Weights of a small transformer language model: 3 heads of 128 (1 for keys and values), 725M tokens.
Each number is 128 + 32 x the weight over its row's rms, rounded and kept within 0 to 255. Layers, rows and columns count from 0. Numbers have three digits each. The size before them is the row's rms in percent of the matrix's.

# v: layer 7 attention value, 128x384, rms 0.0854, rows 0-23, columns 64-127
# o: layer 7 attention output (transposed), 384x384, rms 0.0763, rows 0-22,128-150,256-278, columns 64-127
v0 102:157132111079177133125126154107097136119152123119082093142067134165102165038165080169161096076141154111129058143155127083148148103155121091117138173108138119119087137088136209121102134088093109
o0 101:115131120114141096157126145101145143129160129117075187101159110108142151118099108138149124128190063154117180094145118123120119176148202165123107126156085152153134148170106082092136131131125166
o128 092:103092181084132125149147141111182174106028083144113162096170157107124103088093091122095135086131087153175118116156149113153182127101167066111124128173137084162104169123111170089126121170149131
o256 104:095162105118106140095144091183113120112120152141124136183060097129184199165132150142184090112088101123206137147126105080136123165159118085109146144113165144153110189138131085124147143089146136
v1 098:143055094140127084114103151094124113124106192125137122072159161091097114139137104123112119131173185085172155135172109153103135143138106083080150083064122110157108131069097174162145172179085169
o1 101:073114147134129160182096132139124156139096132089135116168150146107116103184148095155187100161040090157089135096139145084110128121062087127150116168106151153139132124102158115158195167116129145
o129 095:183141141119164115070114129126121145119156201158173058115203164179127172115166145118106133145117120144160123146144151178094111145137143128148131111202104118139165101124153146114143101126109108
o257 106:114051117108100125093139144167148065106173091180149177154139090123100175110175144146104124116074111130198098130089145212145171077137141203067149131161090116132120131122114162155162103181125200
v2 098:124163154119156140114121141081152160133112075201119124114046199108142111109125151140149185062087150141067107139108174136151110113081125126107110121091150117114101133050131166091156166088087163
o2 094:183117150154135119116073132144086133101154084136179171046125107139170122054083114127100172137200098127045089118098121121106103162132163127065108135107224111034149165170102151132166105112167121
o130 100:094101145101128101135114129156117113094092123120104142114125163070136123141103081139118116101097134166179159181138163134121187081134169187165102136080102158168121156095128154074150122154117118
o258 103:176169180156094184071132135129118167162139165126176095155151117165178181119162156159140157140126133099097131088151165117087140101101086179138106087161142106146109094142067111139084128219123145
v3 101:123078085144165101116103122098101088104169081137082112107171167089131163123085101141135131145114153150206108068190140155095183125143144142071135095133127126085094136096122144157099094103186124
o3 096:087112100161150173128120103138188152187115113131131095092119098158138118129086066126114056145140143131083122159129186135141115152153125128107084158104138090158102128154111143103135169134056118
o131 101:169101189108092080194156120145097129134078163148082132144192137129146133124068068136119144168146157111109141168201028112145138088096131108105126102125129114114121168078148169173134110089190134
o259 107:149103052141077145145081135129135097116180054150179154197070140124143151172146157135142149080155136209207143051102130123080136125163158172113143189127079139136169167131117102113114120111145104
v4 099:112122129163130187094125098110104118087102164105117143108142153091126143168135130206103151109175164158101136102140140098119181121078107097105099120132108064096108109097155107089095147103195153
o4 095:143136086164114122130077141087177137139125111135101143113097137090092144104119166121095176104078148049094149140140084088119180140130200102139144147135133069137147129111128159110146117025103130
o132 093:148128115054147144070160162165114151114114150110103143118155129115071138179148115100110069124159137178148148155119110119134089137094117119088091157090163192113166127120161123090099098181104080
o260 102:123137131100137143117108135114173151112103117166138085135166131127142119030090144162109140117138140118162119133094142135097097161089060131120106096128123174147122167122142161192127195163104141
v5 096:109102197100100139142090108085135083132136159130104121143158080144176127094116123103047128088154121087142196131121107093125179085169074111203138200102158111083124117119079094131160099187162115
o5 104:096147137166142213115117203105188129095168152087113142129171165093173130147121077140106138212098106125144156099121084093107137136106099104146096100108118175101067121135065181131114097157150131
o133 088:159114164138126104107121092114160138135136147108227117088123131120116128091149133119157153063176110151163118165143115101107189128140136154078126132108159092118064156138139104116151125188062094
o261 099:223171097172118132148106087079173112160114134169151206119162164146056099090101126149161084059144169084129098182123126132142090198124161188109089102161165175116183105136115111159093138116147052
v6 099:139116092118164142138036117188130144202135125173116107136163126127149139146129141112087074079058099136127178130197095114174120084085085183127087096093129158052115149178103142194105109135094086
o6 104:124109118079106087110082113137109178113169115093095106105159087102151145145112122142163171167092171123135107084187137075138176126156129147079185144096088143182151212183119128150120116136142167
o134 092:106138119088097144158125109112151092170151146149154122092128135201118145107124099116149096072126134157122121150068151154105112117077098170115149160115184073120084093093129200086127140101076175
o262 110:147111122198189132151142146073148187109075047155094161157108127127123141176114112122150124086177183124143099111088115205119116127107162120107097193075068105115141154127149102173071145131144148
v7 100:203147154115101164128083075072128104123109123151154155151139158131102133053112124120130142128087144117125075149179138087073056125184074050158136149112103129134101127076150127116174113026115128
o7 099:161197143140128163142153102075152093063088158083142128176109143127131104196146149128183191137096098117084115119055136125090152131202186119130098144108113175136156139113185158105138128127133113
o135 095:109071135097086053137126157101105125116127143144077155138128121103068124129183094131079140111160140112099080116138110124172112100108068138098180087160166143125110170088115179163116125123105152
o263 109:136066149146125123141126046144092116132146125105150086125109102176118126112125089138124113150212169162127143153153116136136132168147150151120118139135146117134092101146117097148132129124187153
v8 100:174087090103127106151133141101090155134133131157171080140101111144117101179119127101098121111106118072160093069114116130125111131124133120177107073115158164119130157126142119127183115037128148
o8 099:115140151131159094084144143150088132126080067137188103167168127113129077122072085131137131161143184107142105134141159121149094132122116165086080156093095101129105087166116163102140080154155140
o136 093:101133167154180171171111054177121141127147147118054154117118139103134069134116058106212141157131121146111122196139149109101156107133133095141184155122115087115131164088127129153122120169130112
o264 108:127121133137125159124149143101138129087136105104121129154114146077051126133106206138072142119093118088156112079133144153176140079130132066125130113145205126128138121084129087076093188110114117
v9 100:103089113115107169132109124097096073157118128164138162134162083172168108105189144072230127115160130116122149088095169152061114102120169096187177168147123086157135105125096130120172112061077075
o9 100:188136123074185126120150139137142175162125129138107164118028129091083133118084106125109124124133130131115099170167128105168104201166170085125160087144123108129094181118114178136082165190117140
o137 095:096163143125121079155127132164094101098105173194144117107167107194101085143203192170061145122103157157107103060137107184104145095184102135091136116118129115157099139085163130071085158069136152
o265 103:141142165179136151094133104133129112061145123061106154138100149152154136178100064114158210115165056115156108160107135089098078130066078087139102139117124127117160110141121143095114106089153099
v10 100:169114092108113101192105159170119090126156143190128102089140141098106098112097100149083112183121128136141099145089126099109156125111143127146102131126150035135183138132121051082093113166132110
o10 100:170092136156211105079061187144084161164141192126173171078177076122105113130113101078156094111137185045155100087142101151138118130112188167164092117178087128048106102105114117086137097113110153
o138 093:119165175139107137126095126098138068095123112116110180158100235123159040123156129201160136144093123132092080090172155135143135136170119064105122153082162189173127149100102128135140116120115183
o266 101:151080130166064154169096147130159126147112158129115136135138171105110181122054134119176121211134162146077144169116157123161092162097099084146181110165126179110137051159107138104114147137111162
v11 101:156138172118140097094155131085099129118116110121135123102155110111104144072110086131121170124085118105097109150065142140091139170140058155099140163043139141120147123115118163144091179083134136
o11 101:156038170113157064110102130105101185115103148082117144160144146084146168067128116102159075135129109158189121154124159091154069134109095132110107063078112114111150146135131094111105171134086136
o139 093:074124116129097163110156190146192073137143133110158077082149118198086152130160133117154081148114159145074142158115104114138195129145108094160112124168147116182112092158110093050171087174162183
o267 103:151160137085211165107093115080104158122153075133071141088144097158148095102179122113119105122135101180118086112098165124171112174106170107060086156124124103148169171132145061138077136054155099
v12 096:087103182209118218126137078104098107124136078128112127166149093139074138094080147122116101117145134131152155172147165142105121157078114100125123157115115078116146118199098119091160138104115158
o12 089:179120107155092150149082137155165146084109147123123182117052086188140125146078100150182135158085136110118078105119152128149137109155157139158082167152134116082151141130087135088139097115153205
o140 102:087149149090140164176133164195164090172138137109166124126142104142106101131108121128158181153152160111137115113147241124128192149187101052142123104054111153167117109092144114096147147111147112
o268 102:097144107162141124101137047130130140119141129144115113188111084058070116185110161118148090093117128091115117115078116120081076119125107170087183068175151073117092131088156186154173161102125094
v13 100:135036075095095084142186064130153162139134138085130133101132110142145100158119102135078118110120099134142135134083180117089148100118152118150130069212170151165075137078115112103128153124118103
o13 102:173170175123154124144140144132154186125173188100170193142096115095149100151148147099108102114119145108198150170118102096115076131149152118102116120168095150155135148168155090113138131080128113
o141 095:080148102127126078121132153141148093123120097145140105131165080139123186140133178112135168080218135119123116151108108150119132091137188126119164165132078133086143124171105152105213138089127117
o269 107:082042084097101122127129104168125095155138180140115153192106158108073125113127121189115116165085116149129147173097163157146142116152074134189171150078132096139106116192090130157094141152199158
v14 099:033160081139159148126097110092182157119098173098158119126153145180126140198150121126078114114054131194139163106102140113119058112112126158116121063174084121153136166164170107146101136172100052
o14 097:129128081091086217155159143120088155127120143150140125087138114088115044106167114120099103160154106133119103087112106053156090113134125113157115113090098145131116168073161114197071086089152169
o142 093:159129073158117133140100079141133113193128099161106161146057137167116138139169098081122153133178150112175041112177118135114144165163162117101079162164149094153129097126115107109107147151120090
o270 110:170117149125132110133139102175181133127140184073141151096170084083154192132157206151183138084103095168127117101095170128180120153096113112106171119147155087170131145197143187131129148151134150
v15 096:108134141123176129104119130101152146166099060085186144116101134171131123125113097114085092176173087110103158108159039154128154169182165139107133132178175192138136092101137112181118123076101067
o15 089:096138075110097120101145111144097129098111200116123159100101086107141081106112080110129111204157147131089080115156087136155106053150060149139130156174138112130122184133096087110140129094097099
o143 092:070153131123126162123094174114146159136120127138103146153177097126174125061075131112130094076178109132095119151097135085162192141099136152132195038117131147159117092109071135133136148145176136
o271 106:152115137145155142064185094117196174172130122133088139088139116142114156084137167096059105087053126158112135164073146124137163138170136111146147128109096140164166140160151070115159145075066179
v16 096:112130079092158109150095109138144064104110115121159134175176031131138172149106173086147142172132155102149132117131119099098123093157164161079148139145108170108113144113152158194092156116091140
o16 101:119129100152144105170093108173088079141091174140071120118162142109155118042172143090080157167080092151140146183143102141079154113123050125139148053103158158132108152081098082154112106161173077
o144 100:110099163097096083149097103113141162154074135085086146103166125118144042187027137098169094124104180127164156108161151098129138141173161135146126140180121181098127141128114191163167174133155115
o272 099:213111076132119226080145079083119108098118146112150115119103119118110208105120071170134138017099120114100126162097164082121085193104152153128164104120087115194106122131134083148114158154130102
v17 098:131156170083094105100126202117180129094075156169160151132132054068108134164134157154137107134129081154115125139119101114129146156140141120096113120106135104126125131120113099116104078143039171
o17 103:134112136146105103160092125151187098101081111207149154148115119102159125069116080138124176122118142077139145153115155071114114174086201087083072166137119096118096080108193145093164079129089090
o145 085:080103155149156133135079150151136159167093111112089088075080118173144137175081217077105173109190142137101078201170145153116139163157039128116173079143130103086076149128153102090134203080120230
o273 113:165177129147108115134139151098114114192170163143166142101183172183128145118156123120180120128172140114111144130070137138076130087083181146166152157050129081201151103129133182095124115185112142
v18 101:063149144090169112076121117177070154077112111128102085122101109133113176096100099114109122134112147098157127116139139104150184109124162125189155160093134081120067128117160153128134131115122094
o18 099:128118092107188121133159141123125147102150113148118075115092140149101113108075104175138129149122140111131144119142146135134117117148146147105141133124167121085103105072139108155106122180151100
o146 095:163127164114154140150145107147091084169094179144156146161157171119166125114152115128118132124120074170111105153098158126096112061112123094205097056137098129146120142153108124118150116140124079
o274 099:121102141091098113138165087120171161129124121137099078121129171114139096175128149056107101139185185108098077076127108112132112109097066165167195119140135121135111159138080144093135164073213169
v19 102:078133146134077128128181117112147065114133153140152108114095133112087093142093147125139089125186093116081116154137152162153120122142183120140169133142157067140158117178175134161213187151108177
o19 103:144150154132138114109087146134154054094104162151150146129098139174135116110128153128172160143115151191160066120148106130098158104116115143132191091124148093082194125160074172076140116132160067
o147 093:098098089168174102151134075145168130067099081104120141122130118159133154139190136130084130199108096113162191124105077117103149122113150120109089116127100142164086185126136101095085175083122162
o275 111:211103181137102168096089102157099153121129155148179089173117101073073093135116112131123130130149096115159171103116180104138106115192148170157135170144065133140108151140086163160157143121137111
v20 101:094133085115173111121163092153138163178114104117156132105128076179171128156197049126131157082174137100125079102111161126113132092102119149116157150111109096144078191110090076105156101115167148
o20 100:156121105132131143175143164096167089107172136157175135127086110127157120151161144075137070132140113139093114134160125094084160106127197107176137162100112141102074089159092213059111141088064164
o148 090:121185137089157143074144096125114190140155138093134169171108137136172102156173109127110087109198147123125202145131162156118089120147107144164123132117137122153128192103151142136088163151133135
o276 110:086098078125146169134150122119138132145094124141040157150108108137135171143119111158087205168124102121097128127141143135098196177093116116095065159110108145178165137131148068122101106153110092
v21 100:199156115150150160096086141129098153115075137087159114161081128121101059144116165148088106078097096113096098095112123146098102092119132079156162149130113108131169112167107068125164117146122111
o21 099:116102158151127083158108097096128056140123055112149169145150140119124152088099125130144120121129075089040120144120102085153150083062150087138145145175109062088102140125152121107128094122081076
o149 095:161151129126144177142116088140158142132155125112067202060069136137142152122127092164117126081115140103140115095118096148144091109109103134091172136165156141168095137130078113177110183139131077
o277 109:113106171075097153159112120106086168078149185137117070137126125141105123161106110091162121107128136161185122101112119102119136170169087116084136123141158151127085069106140194136174125188106149
v22 097:148136166108111114117097090179149158166164129115021140130096127123082140123158120143159160090084098160137124138142157102095142106135160080160075181133157133105124111160151198094178118160104140
o22 099:164109128166160144142135112116175135116131115098202174154106129154149152175123150153150124139120171136203121078149101130135152151166182127109124172143140142097132096232087086154157161146149132
o150 095:115126153116111112082071068042117186129142053108145123121105108121081120173098080127100089138139066123074099069132123153099118175132068135112168103140112134077066143127196173122043147169111103
o278 102:147124138182138110157094113161164076144156152205084061128130125156061061116149119122155117190135151126117146124180099124107131107122137140125113155076152128217131100164084071138178095115137116
v23 098:173167143126091156077123115147140142104147191144093093178111110111138152117150125128087160096106112127157131102124110131141133126184108124086078169073102099105151044163091131143152148117130106